config.yaml
norm: "rmsnorm"
qk_norm: true
init_std_down: 0.0
Each number is 500 + 50 x the weight over the matrix's rms, rounded and kept within 0 to 999. Layers, rows and columns count from 0. Numbers have three digits each.

# layer 5 MLP up, 1344x512, rms 0.0849, rows 709-723, columns 128-191
426428508478491502463496532523598501534492505520475528494613485457444539561537518439463431466522468604605555453446498505449579461533473451453493426493529599441631607541510475458499597570493505
462561557485494467543509462516397444512576483546526551494578485481539578521445475397574426477462516371501542489499436431530569589486466454489476463487524528459401519430584527501457421484492582
553561451447550484488562580554534529467469524462402451379483510515474580398552540515552531507507562544477519551602503460460522501607438534527513538412466409418451566486591456468543513416467499
492525424487433527398479477476526487520467498566452463494487483435562518385536530539573527482551467456575514505450430456481472465523447477599544527482473514470506553493551469568520483544424505
466433505594547504489507460440513458459555580469510513494438496554479541504503495538483502518464443542523516456494426530559600421541474542584544489514501433430543512516446546473526517558565420
437449472534407521402478473547515499480441411562455525515468475516493519493500515522512375478512504537451486457463451485445597452516487514573516486529493474585531518492462386275555540548528516
539484531504325478504467474521398539553460467498440489523515483423564458482548502521476522475544516570546549373564541451559477535544474469528481528565506639480577505465500524570527490482459507
441549532556525441524593451593518555515505449510511441481452450481538504476488606413468500529445632448553504496486521497518496502375564490542483555490532557489555552511551503502523430518485583
433505576559460528480533518512433555500524522468486378572535451474503502517476553471431529499554514506449511530532553461586460543604516559489494543508509524459535388441471494475434453497522454
428467500473526409477495483495538472489550547489569515546477496498484499420555541501508438471486528467509500497580504562433539512529462539459549475535539561490570465463572460468590459529464396
529542457541507482538526485462481504548505491549474421531581505519473464567488579471537492422534522431477531529473548530491517509597495391426506487538487450386434464462530474529529479484480480
562454509480468448471590481483460558457458526425427573504521432493480481572494532485547465475496514538475484510455484557529573399452525508485435432545476518515438404433560427562488511550561438
619468420538538555491483509583414496421515579541401441632488489450548435505494445518487430481507433472471416513455464566538489531526420494484561532528480413515455508481506539536448542454448428
481497522543572494505511490454605603495446426484376581425518474589512494446494449440529454481603479394526622474545395504561489497484617456486566469459528504435523529532484484439505411468575465
583505518632554476490468470495429514567454569477526494530545394442489505520567552439502412486484432489540507451503573599534524481482461557621511453406518488499429402433440422519522462519471499
# layer 5 MLP down (transposed), 1344x512, rms 0.0501, rows 709-722, columns 128-191
495518465499473509568528522511477547555464508502559529501518444588509499484495527545511460567545412476431497479524478613578447490511502511501471427463481540477513521521474447522539526492524584
431534576450463509458455536574536517460422497564453597557461464511480446567501475418438559532484513437529427498567524503489543538472480467423520522508512533472588459552509530500473493485406484
524539533581565449457527495566448467435503446467581479530500433536494488426537474552499492549525529477458561568529483444510608534491459480468486524455595430566466575468428430551559499611484518
492497442596525563527455604465527431404542541521527496449490419488437379493462395497421465501544490484533397455496564480530582529479507589511454444469535522453432524507509490413467497527512512
477520543568563478568475475481497443434466503492529554503461537530427531558470462402549553538455384485499498532546586487500483483512449503473503422455504531465488519553456599469459593432482442
497513471515432472523523526439464500492540491519547539445562472522515547541447535454616465566393439497510474560491447400498539526499556458512510388514496562422492462469472425496404511481473407
534436509470524456468525471548522584497455545421515553431579491517501490526509505485547505549501462529487527522512421553510496517453514422538393504554589525518407491554518511522495554547493470
484511549527532595444524463553535533497550494506523517493563582443497522460540478492485505552496457436528527607579466527497511494543537532577477426481488526601495525535465467481452578485496503
468487434506497541532542483485568447568499500406435534519558529458564470493417536449582504464431572497447530510457510514423453466495433530528574517524531536478428556487407580433576417381468574
481465438528607474540547518532517513512509533573436501443424483538557507449497514500382470486448504550571487415604507420475612525545547594478488460516554443491477427441538435414472497479495553
474447518491526452525492489502567505441444523538486458573500469480546537489510524405359481562492494467485472507554485468546604584527477478497492481471498465469502424583387544548585482479456553
460540501528475546486511401532492550515578492458455473484489415436563529596522545577489477528467597492452585521514536538525515498531475502548464473504474575476489458462516472519474544514578550
545530547630512469489524385485529610482526470497503496494438372468525402456512563581502501525535486506529573542518411489501546451513535477575534489506418470535442535506556570574420515506553508
537489479533542455435491472566488574495501559448413420459468469481527462450535490530514525523511397509569456589486521542553496609380322550502485490451497513492549523482586512504511551528443503
# layer 5 MLP gate, 1344x512, rms 0.079, rows 710-723, columns 128-191
558574506560496451484579429566515566484490462535490515520548433515498448524407559412609481430585508486622438502471571522451562496502416471417477451579428528531425508367548415384444534541477501
492484556488464449563496455411505502542435494419556512598478529536617443544487601531444430433479490434476498568446499477477394450477519487515560458581451499508575419452471469520537495442486454
457545458472487507459512473480505596593524507447517474546420569525486522501465495491526571523516404509420554543507575582493458524501471474500459429582529507526428448544506518484569486510502490
435416523561470544496451491554489535407485585470554513500506531500519540474557483469465485479504450410562592486393468514521529533535500456498428443582536487429502533454479477498614469474503465
457559503500468479480466509458561429491449633455508566541510514490569507511517556525477526470538571456470445510492488528513552375459473463503520508484461543532480477520627535513440498403472424
529587430453483419598529498507575545519631460465517396490474399503456563443544457448622501460516436514468486509491455478508455415528426397530585513510551366510480444585514529492581494444404461
612435503440470465539487504510518573541511463545472487552501492520543508526420468477601522528521494503540452533425567579397513576358388556453483418543450533549467458454536408494534527537428448
472530490465499547394523496472515513517522464530521425492466543628482504475568469540454452447503469451462459567499487512479514472611482441447482478508533459514503453527459518502501496394498575
400549631473461547463448494571578489549451493480515517559514457489505437436470505573426500479546481530506493559532486449461436463541480441525571459453525499533453542531624536516383523525460455
461506472490482460489527503553455483485570494566482421490395460516511454508480542533503494483458506516500521492440498519556497538451572467471503509427606507525499474485470553538492497503522548
495465566472597496554489492582482519482522499524434562501600533534466523547524499491484507593474494467471517411477465488381493529466445517515518480589484566512477538560541475511413481460375397
460530514544494564459378491452550487586496482558495538488510561458543566520513544511454518524469579470514508518585502470413464506457524533449443503417475435508523538508508431449576532449529498
477500511493466455481550475511515358452503544557543532489532540535545473454453445503426563534457553519487500534481458545498538495490469533445521564477472589362569448420493515432385477575531561
379481519532496547549429485558507401603518460643453403526507544578502466529494507482472515488552527507440458475525466495434452512526523470440438520514469467420535517493466571491534456438502581